Each number is 128 + 24 x the weight over its row's rms, rounded and kept within 0 to 255. Layers, rows and columns count from 0. Numbers have three digits each. The size before them is the row's rms in percent of the matrix's.

# layer 10 MLP up, 768x192, rms 0.287, rows 426-498, columns 96-191
095:129138139135177155146097138170145150139168123114120131097107116153135119125165123128130095125095167128107155130148135131118143155130102054141094134111174149109138144115104142099139125122139110130127153145126097137123121166150139162067123140136105105125126125125092077079181131142116123161
104:094136129107113115128130150141108135166159094167167095099106155157093084136097150112108142135128090135137117136080120125126133125122122107098141129110105141177110117097151105134094105069116148078128119077145108131160148111083089132156128171148114132122103114119138148161104133130135175110
102:091120116097133100112135065131137153163120111120161148116131137098155142161105160130127122125136103126129149177125100153173147141101113088152120123100163143133129155122125125132140131173080078137140061138136118126156145105147160089126129148171145069139118136129085183121148125151117140160
103:120163153110148117120153101096097176134166124137131151183143149128124136131150080166121098127109167134115130162076129128111075158107093141108149112127144126157144143175142121087149128173037082132144098114135132139159164115122071146121103114124175074122171095131118163114140126158139125143
098:134120130130158135129145121104135127133148133137098110144079115138099100121168106093104092109151129119116072119097125136137116077169148149099196085158150135135096096132135162096117073116132095116149138110109132149127115133137130126110140129088145106137097125145147133163086147111106128121
097:162100108145088115094135160131140144155112144124134171175158115140135157115145097099138123125148181123149127129154133096068129146109143132117126129091110084110118163116121141098167132095141117101127130129118112090127148111189110129147110158153150128147149103113128114135132155128118161162
094:099133121130136130116149113128132133127146073074124116167110136108098135169151140070128147070112136133176114120099115146139153137114139126128123101090159113125145134130103139127105128131136129114182122093159071176117148106090099078139141128117114138120160132164127166136115140117121143150
101:096142127118116103117151135126126132158146141093148101128151134158175144142143131168093156123098149126140070120139127138165142129116188132102093131094137117133137097107137126165128195100099151168118159112180126149170161143111096131123108104147104116120143127137150134142141126153111075127
106:094139132165079140119135118126112131143163106130144132114097160096143133158122121102134150136139119143110144149105127118105187128141104128155103115115154113123122071111151129142133130145106125166113100136153171080156100100103133162109130165164131159161165076127145125149158118155111128118
098:129110156111138126133147112165123137144153170131143134126121119092143126132197128132134145143116122116118131176110100160125162151134115130124098133099147126111089111159094150129122094165114113144081118119117155135112119139146108168091126128168114099150075122099172122111121102114099156119
110:111125127099160108090159139175104145120139124130137127153150107164103135154160132146118117099108146138114144148118118150133158122156109151138119119119107140098121160129108110143109154131114080097155103125138127106172161095154132102132116171083071119141102058131150160084151123129142112152
091:158120152123126097085152115079126109134120191184087155096119117126128098133152106139144140122103075135085077122158145137191128088128138102121163125070089119124115147121130123123135147141155092188098120127127097136119152141143113169118134098103155118166149108139113145167094133140096149102
105:143118149142125130105118122147139118118098132071084121131146159167127078116098126141107131104115124182125148098090052147128160176122128159150138126152126144087163110140152114089141119117171107164078148079145106151160139164157161135101147099146145177108129108158158144116126113161079159099
096:155127145141121159130164148171120100147118161158120164146144150162160181114110117121177115149111132132120160158153129128124085136170125206110157112154160174144147134120151109130111138114170116124147115139133125138111124101120112141133130112136125136153152093072136119164109157134172117121
097:126110108081124096135152154143107117157102107130095131122178130091138126130124126166184176154091140066141111160158114089140099120103143164129146119107152154137126121135119134156104172096142114110113145139118136167136129116117113122164074148131149072136092113126160175128132118125158105124
100:131122111141099130132114135105164128117102086089112120109157100126119130119135133114150118110142130114087139151107149139123102144140135120130156164121158177173131119143074103129064131149132152129146070087096139138102172161136120142189157099104115131137140126142159109132117092133136107182
106:135087129106122109096122117151074145110131098143155097136104112164139149129152128131118110141121134110134183127134176096100121144136133086133067117156110145104138117119128141110165119153120131123107093151171138182160102100094128169120119120127135154144158133114155095184140127113108138172
092:184117126115124102126077130146120130143143177132095092101114155133143076139132135118096107140099109131172116067110128088140119195120178142148111069142142141139126124127097114102151156161102100106104143177095151146130111099166158130117116162137158130141116115141139137121150127095154145158
097:155155149114107139127130153093123119145142118114157097124158092154171174114121118152152135150128091106160111115110098173126125153118179102126134125122139163121123191143100097138133126136121140143149103161118164118127122104126087145115145130148109116116140088123136060135144114139126122115
099:112100111126150145102117174167125222116120177153132129118129121094126094137102120086128115150116167129129115068110145140139104157102145142144106113132106151130128128151149151145174096129077111114152130141129141132152104087134136140152132135148137133163113136107130143131090130118119136144
101:117146181113120121131125100119157124127146171123136077117155174137118111101172123112120112110130136127139147145068143136131136119118064110102123113145107164137164146147098133152122103150135095101135140137149159127145150141114140173143130132101151150094162106096131140134092137131154113154
102:135084102134151150130111097142132129131137141135109155153134155121121130189134131152097167153146112091184113130105118139106167130111114096119128069164109090151120152110141205142119147138100110129139125132106173104125147091119110132149122151149142072125125162170093102141123139131099147148
099:089148155145144113143146145109112126124121133124170163138110085158152099128114138101173117153170084109175111131144116126095143120068113118162172143129142113142144170119111160144122130128104145133139108148133150127100137130132184123116138101151094136157101111135119120172134136100112147144
093:087132121159084175141143129118160087103140119111151108126155109106163082135104146178157108111082101109163120121176144139137124157135158129131127131089139122131102153156104103146101144145148141138121112135129139145131149136140113135136193111126125141112173120102099140126169132136149139135
100:143125155127163118171125117166132145117122135105080144149122126064160099114111151094128093157083140101131200106107100083102163153099136109130109094147149158141167191095144107130119173115126148165121111099132154124116081139126120102106127149109102159154129090152128125132163130157134095157
094:091138104074118143089138204129163145105126142122097144128132122173149104119138127165135148131122145076119133100123122143116173135135123176089138121092104123140118139153137126128125148085133134130138131138152114098149156133112153069144121100169139129105129138114147131131163108112107107095
098:127137167119171147137076148093133090143139159102146138120109112129111138069140154069141120127121092079126139145139144132122112136091147136113167098124120135120102096167112099161141115156095160161094116100097136120139152135141134121145156123123113132141144100125098138117128180115131093116
103:154142119123149127070131135102119136089078149112143088121103154136145112108144123125134100121127112154113124119094162157118147132132138107072126116184057136093172124147128115130117155106147137116125095110117148151142115115131159188127131142157112147099108092124136105129111092072093158162
099:105138159154124171116139099093141133140093126117136140114122112092139140158137121081089109133145156102133183143137128110113154124115194145111149115145147144114135133108136119142122105155134128113153155146175132089118114131099097103140171150141143105140143154139127131120123142132125132138
109:149101162154145092096136176122112108175149106152112132121051109153130138148146176088142118153133085119129100119124131129152125125088143095139164111084143071147150116160114103150142143081156093132147106122123144139076150102100131110127130105166131070137112129147114132115178099151148130134
100:139164096141095155140172126096143112100136091129164111104125121139106128122172141078126098139176142143100094108091121117132106136100141094130123081104143152145101087142115111144128148138119117147141122100112112142145085112113117114145131126109138118141154119154125093147155120136070112130
096:128117089123170113138133120115135129129144110115129133099124129101129098142117139103097124124129140092135135113141142112113114086062146100089112089079127121167175145152193156097091141142149141117118157158100109122114114130142119117120106115076087107151122115129140138094083107128124112174
099:138123130115147077154156148150129129097143103112149168151115132157144127138131066157128120137106153161137100147134130111143113161095146106134130170118171168105139088140092132146165134126165125125087100129130170142173122174119139130140132157117114115128052103160124084081147136124089168134
102:135136133153144113134144173144141110117076190083135150103136176140135127109106122163120098111147113103109143147140126111100127112106113133125154082116131111124150082152136184149117135116106067116165145094110118127122147144128136135167139151143150068125137144137170144148119124096113114126
089:130104122086124124105144129123123138111116142160101108110146143085087110193170132204123127142141084107100125137121155109123083122129129155163139134111129155112145103126110109115159145108095078137130122111119119110135104134154149146130149085145145134122101119147179091174136149106118128141
108:121122143143150134093137179115140108124108098080161098131109135131155125099133122143077118133156078069111122152131131129082153141088122104112115134127091127125136149110131106142138132105138072127097137152129082174105130167126199091113160102093112154143116115151100113139145137141130144140
093:152116109119099175200101179117131112119069114068126127121166122172143135098100161100109133112128095133143074128109149161128150134129165123092144117080126115111153171117128128125104178144120150124125080129124117144118113120133108082122146139103120136115120146142058147127099148135149158130
098:116103128136087133128139158114122150109106092119119127098104113156170124174114152120095157129108117138134133096119119160145123182120148178133138117128127134106108079130111145194139113202113168143127139153100143114100107121139142127175142090152144121144123123150096154123107131133129153103
102:069115112119114125158118108132110097177161131109101129137120133148119095137094117118143174136080127140104163155116141152104119122107179130151123170103108115130063125126114125168106114155110151164144112111164130119099097147107131165144159169102129138194151113123122144168129134099101134136
104:123134107142185117179136126108086180158117088136130108120123133150115133091152126097143181164147158102087091147089173097150118114154109111105119118139126117123110119169146133113113088129146093093130103115092139116138133157134153127110109111146154120123117130131128098134151125087139139104
093:112126164120145141147105118142110124109127100110121161119132109191163118122146109133127167150113135123103147128128145121128130135152111118130105086171166149114133143107123135091126162091121118158176083156146138131098148110118145117115160106136116083121133103155132129151124142118178088170
101:126154094141132117148158158143125168135149136100114131096110144162131140110133101097152158081124153134117122128180165134153174170115130127115136155147138147158122117112108172140108146129091165166108139115145120123111134103135132129133174180129128160134128135095109163119105091163145109100
098:129109107085099131114101143117124125168130109116139131077095112142122148103155149124089107154108117190126107130142126139102147115145120142125159096123080176128142101135128135125115154097134102121099092132115120174125152121147110166109122138117143144127110103137130067170087146125140106114
105:109142071165082140134155143133077116142114099147158121163143138125094131125139150172152160110138150089145141146169148114132116147133119132085147115084102119116100102126118093107150156131114094158142147092148182124131131097134161117124109167139143121181153143102137137131148121114151128125
110:162131091125112118109126078174104141153102113097099114114121137109133113144154144110129189099149123126143135117130144085136186142086108129141156168123145109121140116170148148156124137129081116189105143135139101137151140106128136146119110158132112105119155102132117100141122066154116140089
120:150098129145149112082120096150140135150143111133091108099110114150100127151145103207116119152156109179142138143122148082096089167094096126153102126166123135119113138103100118102175119119124116096146132096113139127126107095121121151107077167149115123129130144125127103135129109137147129142
099:156108160130126122108071112144172145147136124149145121126136125119114112135117130148167135135151153119126128150108106130112155155119119142086148122137160160112110139123118138094075120097093123147109153112125093078145159179116133167097156096121162143158119111081115139133118145104104107118
103:081087100135149140110146160125118109127111105122146152095111101121130134146153067110096083124116139172144100115151111127106114164145103111109139084101118131166117142129100122144125130133131132141139080103119148128144155107081120082135136164132139123141181131146112127120145129158183127132
098:104118161133122127082122158099149106174115114160144139133073118159164093130140124144158153139142110113134141145149135151168134117141137115122153139122143100128134147114161122127099124100120102112133110134129141080128147114142148156102143100150126178125112085077142115124100156138122124143
101:143142124129172132112133197096114132131098125130100113121115190114104152130108123127158141091119145155141128146139116128151124133097197106150119118129124163088160115160109123114123095115141119152095138131152176093143132136126093117095155048174108140113153150166097180138138131129130111122
103:149129109129130116134173140161090108150118124101143119129148107092128112138093114124106097130109112087115133084099138175137126118120117148102165157124104102107144134195131071132156119126134118138163127059102093105136090142128112135141123125107106173130146154140142147149162138110136110150
096:122099081103127111109103146107095145138117166114122102135146151183113124136133131120113148124140107120129107129094152121109108114149153138159110099105132110104172094119112156140092124131139080142122135078116163132156099114067103117140131111159137141115155169111070104157127097185125121171
099:172155158157077138115117160095133162123124132115179126145113152099129139142130159121121148122094155116149105146098113078114127125122143142150176125163119135086148145126131105127140160157128146166142122133092128110110096112167135141147148101171100149101139138100134133114176109134166174101
100:123135117120130142083097123125088125132158139104090104116096111134127162147150091126126129116155113162119163128149075075135106121116107135176144130140146154160086154182112126128197138123102190126092131153137151127140110125161127134103105109155130177105144119093130092163130131151132106140
094:139127163098164163136163101144149116126105133098119138117104084125138145125126139111102107146129101108168103147092116093158146152114131132123172133132112126173171152057119141146135135094124125132171146126141085127195133094136110078105102149137110099112137128124134091151136140145160089104
102:105158106124144158184076155146127117141092124121115145082096143108163113151136165141150119118136118111125078116135091136122132149128140147114158101177169143113140129146133095151108111117184130112127069126096128136150122098115109096135155115124141113154135108152144095154111146153171151117
099:167139080147142133114119113113106122162081150107108145130128141136129138123109148114120125126163126148157118097116134149142183108131141180106187116097096118087110092095152172109152089113137141150098144139155092127149129157135124155111126142087124080125119129120111137060119138123155153147
099:162134101146156119140089083132176100167136149114100087144129133141139121107148128138125176119143135116120167153136166075154128106113133088118156138137102122113130161122132133150163107104111119132115069173140091139099130131094111151106134114124095101123145153105136084100176146101156149165
100:113128130134152111117081126092157133126086148163111104150106115151147125121130179143121121158112110108090128152124155168107153154125161122101154111073119123175135134114140164104122152100111100128122152139143119132148127129168124136079141140120133170160131126118123124137118150128122090134
099:114127137111105118094177105117149201145124156142124118123146114143171145119094152082135130140124157120123128105090132126167094076134091128132116143099086166113136139150139136106188125138133122168133098084123126148113137164146106101124128117062106142093125138135160144182129122137160109124
102:137148136111150115145152132129128087088184110076137076126130112152118131124123082094145138140175134145116165127150106160117144145167125145114151124126136125112127179136113101108144137118120140125157153155126112141127137088090126114155123145107174122140120109165139112098147172170122142137
107:108086161138143131082171172120186108120098101131155143113126154163124096149118130108114175117145170114133106136126135076133133145172150120121105134104112130148121118144149155126076109133111107071126102137143159126130118100104149126143134154123123103168130151109110108123159120105118159170
101:125131119167132119166099114140171126103103107121144087089105125148140114130120117121121125167149123171108139096094203125114132162093161118131113097133159132118145106159131157154136104119138131182137113124120138133105110099104111107145173122123148172113155114152145130104120149135119119116
109:104127129116110126122144107121131121093102120150050141105144157150125135137075116161125157143136175179135141095114100119139098116124138148152136128104119169119132129090106172119130126131125137137090164070166121071145152085168120108130192154142107138104086091136115095141100137160161116150
097:133148169118123090128088138116185117103162119093155130130097092123173112147127144131085103151146141141114121098147136106093118118112119140063140122142074129135161120137133111154136127110142134166109138137167113090120125151135118117136092170127115130148096122103116125103137114137143090127
101:111170150141150132118114147140161123129130110097153090128185134112178109127106121109146154141144126136115118144160153095109109086126087135122167119124143091143169134071130114109132162121123123155115117120140187123122096126129105134094154140113126107151146120170103124101153126187163131087
090:121073106125180161162134153134174099110124093154134098099133114173103164123107133110144109154093146118157115093148153147101135138109173110121114145154153122138160085171107105125147110101126153138167164087120122130147119126132160117107134147118175128099159125099075137132113158144151139127
092:120154123116128117134158098154116150087075105107131141077135136119173118132155138130134123111121108153122102100165169135154166171139113141103156123110092120127122157138124166119140131101156180065145134130155146116152129162181152087124095098127129156117132079100092120148061163149128124111
097:117155098153164133141099086139104116145104178137132126111129141151161103105101134108115168131110113143117125134131155095135106174111102165140084117119120154144083127192111098109105124144097117103111117125143126103129127109145159107103107101168111106143111133129112116126089109122175109155
105:098128190138126119108108164148134152146149087130125108153159112152138101132144121126164126151111130119112138091101144109137133096148157137165139128131120105085125158146133103131138117119142109114156161120116170166157150138123096093117137172144151160149081120148135079111153147149113143160
100:132183121141134103121095137085122130121137112123121097138155154114142110106139118134172165149144123088111127138133075111157112158145186134112165139102106150101131124116113123144106122066134107153161112178150122141146126115125114111165122148135097078126125145098100125180142133109130125168
094:101124106154122139133120155156064118140169099141163121132128113135172117123089110143141133077179069128144108156142142168121096133131156117123179151123114125109096113151155112122097152146124140129154092116140143120107135095159072105062151103068146111116108133134107131135115099142140134136
100:133130089117121111119129142143112135150059117098173104162129095136137118121146119145154145122148112127124118123119119138138138134101091117096109168126099116094116119122105142135139141169137163161101101098119117138121148152184110137071084132129177120146084109140163143149117164138125121140
# layer 10 MLP down (transposed), 768x192, rms 0.321, rows 426-497, columns 96-191
098:150161166125139129111148116150148150096122101123118109136161140118123103134158120157144112116137152130121177145152113124171134134113110159131125103146125157149138197118130106185150141167161132119181087125100155119125155126123145124107157114163115123111145140127139155161126125117088140132
095:112141120118129111125103119121113071162128158147139086129123138163114101127142128147081143128126127102111120125087120124156129113108135042140150142108129099166108127122127146181098107111143132133110110126156137122143145121146128129161158120116135159126156120091170124091166113154155093131
099:082178150076125105128114133146110126110131146118116150129126157113152104114124099130132125149161139104173102062161132132106120100110103134136125161145125099120078121105128126123104107090127162143091095109118122170098097164187105129135148125135146128100109135147097138086118127119123126121
109:102155090101073135145153102104141119087129129114127130153133123147155136115160095090171099121101116152147113117117143112118072146126119127093126112138099133117153158146132120126168158141146131178055151137147121155158128121167143098166122122102156109112130136126154147115127086080138087092
093:110135091122101117084124091156174147128159130116142146140158148134147163154147099138137119099124149148036128085108116123149104077145138184140110131092171176127099110141135132138121098102133121136152116148167097113135119157060125128098137128108155118124154171109174149150109116127133151178
088:130104099147115158116146107127127190148159121124195169148127123134150107177119151136113060119128128142115125115142117139113106135098122119177144135110172107134116144161091104096128138111136144074128099098074088139126131100135124111136132090140109137123135142119163163135098170183149169148
103:132092143128123105091125120102114141151113157160184145137117176128093138116134121132113132097143134098149156140114118117106144089087136144176152138095129145146124117145147135117124110095133104130129123153134161113113131131145149157126150104126140138130150135151168141118146117135109130130
100:110130141110110105172151098201143129146136135171154141133168123171096132128165131129132164133104163129133145133106148126173093101111104145173122111125088107135144134097096139089059110120079127158138135090092135158132162134109147091144164136160106152114134108123151126150113123090102135129
096:116135126151104137126169120140128122132144148121131138127088124152167136111108169125134129106143097135130161149105094154103134154156154152124088125119146114136161157155133118153122134127128107176116136133092109134103154103127139125109110129144154151130147108108151179137099140114108135144
107:119086123095085145105139124145154151136193116141137158100102152088161138093135136114120104131079135114149113194107149135143110127174135161080128133096121136116104176162148104123124113072133133106128142168093150081140099119128094109121138119133078100124145115139096098127137132131112108146
109:097134155089150105123103143137146120111151112161110134121119163143113161116126090151141077127108118116130150104116127101130158161143132125118155139082096140135139142131141123115144120123119148151143144137131150112114119073120147153106165126176110148122124099120093134124080094141159127103
093:121146081157126142073115162118129150122092112106111167111156127123149104098134105153100130129172134151170180149125101139131114135143140117133124111144137098148095086158138118140145109127100114092143116158154186137161145134111121098129078134138112134133106105084169117124128145144158101131
101:133167178116115136093117117125095165110149102099158149135125171119141126143127156144129132135140136194151150130123118095116087099074111153149178147143146128104106146119116105108146094118118148095115098135093128101116136109130101115109128095121129128132135092101125102132123142121146133135
094:153104119157067167079116119147130156137168094131100148111136141176135168130070130144125164108152152107114141119130155138126135117129107125117172111124110155095142129089121130147137109130165116150129135116195142114134158133087140167120112078134112118184100075089101129143156135111114096121
097:141126137149119133096126154063151103135133141085144143116095159094125114124109149147069121126192121104136108106111137076118133156120154134129159161113150091150144120161111113132164096123084166126109096098140137103114148104104172156134122110155153160094152130153109172150112132154114144101
104:098125100138113116152146147111148112146120134138110059108127134144088098104119124079152120106185105141113109101126140130111129142093125139110135103176105133141117122149122092125095129100115117092130126131134117113099134147137117145147148137116119153127120139172126164159138116140160139124
103:116079120106123147159129162147116153104103102124145149139099133151110135131123101140110160118121136105185133124152104200109137107126135125132123104124118132128136088133171155143124129152138169119079178149138153140149147124129128153121111155109120120128150118141169156152153131099063142148
080:140108130100127172118149110137108095136163137145151104119149171143140113124130117128163139140139124139146141137111148106083093163154123106100135109107150132113131124117147093097114102090091124093092087093115164103125043142120176110139169177109133140113126149169120127134062126104119140144
097:118149119117157126120131143082151160156148166094105154129137142150166143118142096125123149115159149101083112078158106135117091133143141104156110133130117110109129108130173153112137158085091096110154127110172139086123075114073084124153160125119141115116075137147116075143190125142151105163
093:127102108122174137138061098139117104127134122111124073140096148108123127155125114126147111121148124118153135132173126136165150137112100164126101112140129128099148118120093122109135130114152134149084147125107164135127156140113114141139131127151179127132127146156095136128115139091129186157
099:143164164144145163146129136117105138163162124144141157176156144127095123135128143095113117137111144119104097094117117147123133087136127098127083162104128143154144160132132137144121141094109126126071126130102136109117133109099202139078108088141111099095124141114067084127139126175148151162
111:118106169154125165114126107155116149128151146154136165130111129132095115170107109168113135151125090145170101121132149128107176132149144105110154103159136133136157123144119153162101102131120178103134119092142130071151136114153102160152109139122117131170145077122087109144113137148115147082
094:162059131143117124123152106136118128123100153133096124088168133114172138123153109102148134125138127169159135102167121074113100113128152106138082142140127153129122114140125109128131128121117126104125121135120149083105101131147127103104141166162148146114126096116122163110156160114133099144
110:154158114123150125157122127137115103107145123143134118095116102118122155132112135086109149151143138119147125148140144168138146119144125192096148144114125171136105137158086159138115116120155080129117160179099119119076153149075098117140117161121135148134115135141131102112138142115152114144
102:116097111094175119143138136125147128124126142131102103154153104107107148158093082118097117102135112156101126142142140130058140152153104099159104126117067111133174112113103077117094070123155153135099110128108106147100165099177105136099118141123121134120093142127104122103147181152117136118
097:102148086093115091127137145130119128100130163143105116099161131145156131122144144165073127117122141106096133099115173094103140123137135137131090194174105144120120162154160137135118153126126111104160111115147087162126143132137134141109137120110135143150100132120135083133103124162124104118
101:147118164130157120144126127121135094132135157107077152114135154138141104146115152147132126154166114128132093164095154144140155117089123127123139136129122178119147156117115113112078131120152107131140160145113076142148109091156105141132134164141134156114128119109080107121147087140133128150
109:139111111130125100078136132095090148137050147139169095114120105102096126115132126116118165121127123103125103124135059176114144142123102118085147099148152091089153145174157138116166133140103131126094138095089144148124120120147115150153136116124148131075147120079089125143141173090132118138
098:112119134146124100114103165150132169133098130102166120120132165132113097127153109136168135156130104104128165093146142109102123129129170110099111090086122131097147137116153179126132146094119159122148112148145120119122150134150116142147096133160136169117117119115121109092135124112114150160
090:136122124145115171136117081095125114093164136099134153153164147144164151135088167140103133124106157148103140122173111148128112103134150153093074153101116072143141129154143158137119137128110156137103103130122113080079135134110134117105108158092114132127178166102154105120100109115095120104
105:187115138147120158093116126105121109098174114149171146134121136105137176105147154119109122070109142101122121123139115116171144169130150127127146109145138160155128090149121131107096107171112110111099083129097092148127124145084147137118099123138162152164088087169111125143157118110134132124
091:168167109115156139115172121115098114073100138121145129085120119112061122135140113108160153143105147127125133088111164121105168162135088133119072125115162150114128092156114086181169125129124132123093128105138132129121127102130132162104134131152175111147119126132140145137205124087141134097
102:135111117120143114133125120138117113143123112155142131143101129110134159142161094135142139167136103117103111114127129068119138114186118131153143158120130129166143131096131103134145169128112109139132113113131154170115189134161164114146117152145118145139143112132098122118102123104132136110
105:125122190126122150152127101113100147143143129086115017097129154118141114147099134139112098118122116136138138142118091105125139126177097140103127156139113126121071110142141119151114115132117148141141120152141135134158116179136136156082116146153092149170126145111140079106132118172171100121
096:199134161122119127089130146126151173109108130092137141087175116161126115142090084120146131127098115122122125080135133148148144136112112163139132111189123076128122145066109144126126140092147139147153112102121170163116114122141088135148116134128110101173090120136094118166085117141099131166
133:114114103175143129127073107147152146106141109136107133182136144132147139124111124090101133097149125113074142140154131148125108185099129145130114152137151110121144115145134133129129162126109114118121126117139169128100118141129179077114136117169125127134141147100163147146126118134151122080
100:119120137101141077142136127130146130148152117187123098108098128080144155157123065129130104136148184090121147120128110124138128099108119146130106135120105134115121115117130132152125128109163162168068184122113115121137107146151136149109124103183128143160125105112161069150148096118139078157
102:104106132162164147144092150140109112128155064078119132114150119155148119148103102122114095163156091130094145103075141137134119157102125130133164157097135119131129090140139136128125086194126115150129117129101123181124094124093123123126137117142138139113131149115124112126123154101174122145
098:132159142116129108097091114168146117141146119094099103112146190164109130171190148123105115154154159128138113122082146151113146113117137130139122154109150143149100131134111093090130072157140186140116108083100149151101129130156101150118140124114152124116109130138096098144105122124081171128
093:108114107122140097151121144134131124148098133144153167093095136116086107101118157157123134060130137120133103126147152133162150139111113205144075126118089120125148114130140171162101125089099138119157120120085118137142126130144078162100150162114117124123111131122143092111142110168138131076
098:135126157139083145108146168126168103128137135134109152102090075146148122123135198122096154158154096129115139123143144103130101141134090127116108166128101091141123104142173118143138145139096130140135117152103148125122134148092183140133149149120125127136108101092147129145094151076126123138
096:124169146130151115155117153149110089135145119124111099124110084107118122179145147103091107123152125120136163163114115102139152076157087147083139084112132106097162167165129128118113104098142101132128131178097094124154124126110162135117123057107162155101110147114115146162144151102108104153
089:112137108129125129129111147105111186158152136119153120122167141112121123115119153088064133118122110134143156134161071135115113122143141115106144133129148176126110096149132170108119103207112137138157083161130178138138085160133117147133112110124126094093165142147162142114109130137149136154
092:106118118118117131155139109124155157124133134119114138161160161109128133137119141136160117108124145062158132115111145158183097149115108156119107109119149132104131150107147145139158127142073138065145126155126145104100075122200150149146129115083118133089087143103131090121110155146119154135
103:121137167109155110174148141143083149130133106100145089126100118140109127098139167099117152141130106130144122115115087140137147154107148132163155146142121147091143114108142126155105133127140119183089133153122051151145128106080127117150051128146136104128147101133097149110087078125122088124
092:154168130144112117147128110181142126144137119113087123113138121135107147129144134213105132124144131117113162138099109124095093141132135152150152102101144173129116154124117099119121111109134075064134137166138120180134158083085145131115096150132128152152174157149153126156170147150135132132
090:102095139090133110143148123122108113158133156119118151160142106119127098108155114126167145065159106131124138105112134093168115100119145160118163124164134124141120120122120110131145167116146090130141090126122113142178136100099183124153140094113117143156143117098114079127153117122070102118
109:119137093131095145114132103104162143133125122108045118136139132109114140130135105108095118109115148105150132110135142157136091143122111133117120125122142155102154083130128087101144121125100113125105099094109105155082159146143147098076146221128127121123116129132156148136151116159152118114
084:156127132173153145128138190122171135150123172144147179126130121113132152139133104125114125114125169110133136169100123127133158106144142107112148128117134115151146122139074101125103129200146145127126173149154119123115122105106142118127151120143144154137147117126151114145119136157156181127
101:164122135178194147147092095137112108109137150143100141149134128090125078110126159105117114145120135095121120147151122080147114149134097188114126071131109122109164149128122117103156140191145138122132082097156179112122135148123116143116079105123124123128110149115088131101089133146129127137
106:182178122120107122141116157134120107111084143121176093145159077090148176117102114122129080138125136123153162140116134158126149147140132126134135158151068127148156160139124110128163146130151113107112140106086106109123104139140126146106086162168127145142155163146147103150135111105122089112
103:164107134143125096101143145096080125150102167143103131124121167145136120050143102127126163125136112103104099107148144122129119157129142165152120143168090124175135099116127079150106148059153161143142103123148111111125151158136139142148098118120153050115108145112116114110128126140135118115
098:120138138103109079132135156112187134155071105126111132091173115145163079110146134116135088144118121122113151090134148155137139119191120172116147117161148093161138146117130098152096108065114164117106119137177124107106121102122158153139132086125160161147098161127086158159153151180141114162
095:090155124167146119125102163102128102094085137126161122130136126114127133144147153123113140125160126112138144134135122137142151156120155072128129093139122100102129101103131111093122133133148145192124154104128150131162131109147131158101090112073138085155110142103083121154133142148120122116
097:156066107136122115148127145142151146154124089094091141159135146156138135075125112126109119114128162093161129141085120096123127135115105141108122079120125158111129130148120139086129087144129113122093132147123144148094154121122132168132120134088131164153104134178138118116151154142103119130
098:120134119112109151106126121134115165132128154113121111135118140106146113152115123109103179082121133129118131122091091105131112134125119138110099119133122134139140187143080091139143173120132122166136123153150121081132097129111143145120117135119111067093080107171153116159119134176122126161
088:129100112114156107119095096148155122099105159162143140089094136111103109124147131110127122128160153141101114105108129125101092108141094139103072130133137149164121095111145103173103134147157167145114141124132155108139120120126129125131122161078116173099115121094143144172125117139085113159
101:124138108130107106118132080099102127127129116152133116105135131139149161121136124126157145182102144103130126121119166097158099134142158126143096136138122148128120138173091140185183151120104098149139129169130101165145143110080107124136132124129103116134105140133196179171135170081163119119
106:183145157108110119177130113118183126141139130116129159134122133112119158135114121114127079131137115132100103149127164140119121121103128157107124117120150119205101115097181123115131157142122118114166163128104110114137136124083087137124145159141111156112149210122110123126097121133108143109
089:133131131100118134128112140118130136139100083143142139115090127124129133165119106170125129146112102124098122131168129123131140146086118124095130135147152157092136132125135129101114099095120145150135111144098126100133117150154157143154114145140144139144092105131097099162102141103072090136
103:149131153134136157160145131157124143166145138110099150132108138145127139133085115138127094082120095128103127133079151143084121110099127131124128137146109132125142116147126104108130080151135159149125091119116153083107122112145164131135158133090137135127150113152075159147122131146134112133
111:112106160128130145120112159105148138139135145125134111091138123155128172157126128111087158110114135141136115114174104105106108135167099103152128105103114117156115164132134133089106095168115119152139136123174161112153126113139150103133149157113093144160110125157126170116124116101072114162
101:151100141103153103159117150152083083117154120132126180130127117105106106166161105111151100161149119173114147166098101176143153115133139126151132138111145154083126137116139108087137138122145106119181103148132110077145123103118158137126136155139129123114117164151133127149091095119131068134
103:127099112154154140109092125121149140092096154170106145135077132134153159139109130123151126094145103166138127104128144144139141125118108109110137172128125123161108145169097127125102158129161158083129140130151100095101122051157174143085158168186089124126107102116114089131165083077116121104
097:117141136171146125109153108120157098119143173111173175133106147137144155125127122123070128111142188142129152094132180101116078114118146114153101140115110103149115122124130147135124156112102159136118114150167110109138124114104079120169181155111145131103098094109109106099121141081129147114
098:199140125115146118174146117111138130150088103117163111139100131139135177123122174134107089179133111120115139136192170188126157092117105129133116085161122126060125125092114126136123126152128114112101115072146097151138132153144137146133139121146141110129116136080154110121151109118123161134
093:127173127138091102093147122129101153163127111106159131135151119137152136110144167151142156084156164138141116098092111122124189116152129151132110136113125134097146166122141179118079135154118125137108102147152150098142176165123104162130117098121079197138085111135148091122116091131143076114
096:151142100120109144170113102104104157170133115156149124127130104104126122124168161096131142109120145134111107146072125120094086159113104099150083088112165094138102137111118074172103148123125132136154132147149190155091093112075110114146176115152122101122085175139133105119143124117130126144
106:149167120137139097139132159179134135091114125158133102164162174167127121122126174091153145087191161102101136134122108136149113160143125132104151123113124119118159143158118122088123138156158115088117142117127134114123093151124146100139099123110136128116118121118153153097206126091169140137
104:121138148121152149157130137129117135137116095110146126130158117127160113133121151136105124140101109119116104179109159113146106122152158171162145156140139086091144132150120115125123097154135130097110140123127101162145161145125172088090078079119127138138126115160124137086176144121145109164
104:134159181155127120148136165157124109133118139119135157166121130108136099127136094131138132094123051139130147159160061107106132156110119145074147144118129156134139088108149106106195162110118090137121127149147119158091114132121162123158115116109125135167130139146164156143091183164119108142
098:107146195088143126137116138155160150147120099103184132148130139091121089097138087082146108115153107118195144126096117121123092099128157127142138146075160166148132123118100140119123153122138185117145155137096125115138136141149129144112169100127105104134139137180093157152122135086110108129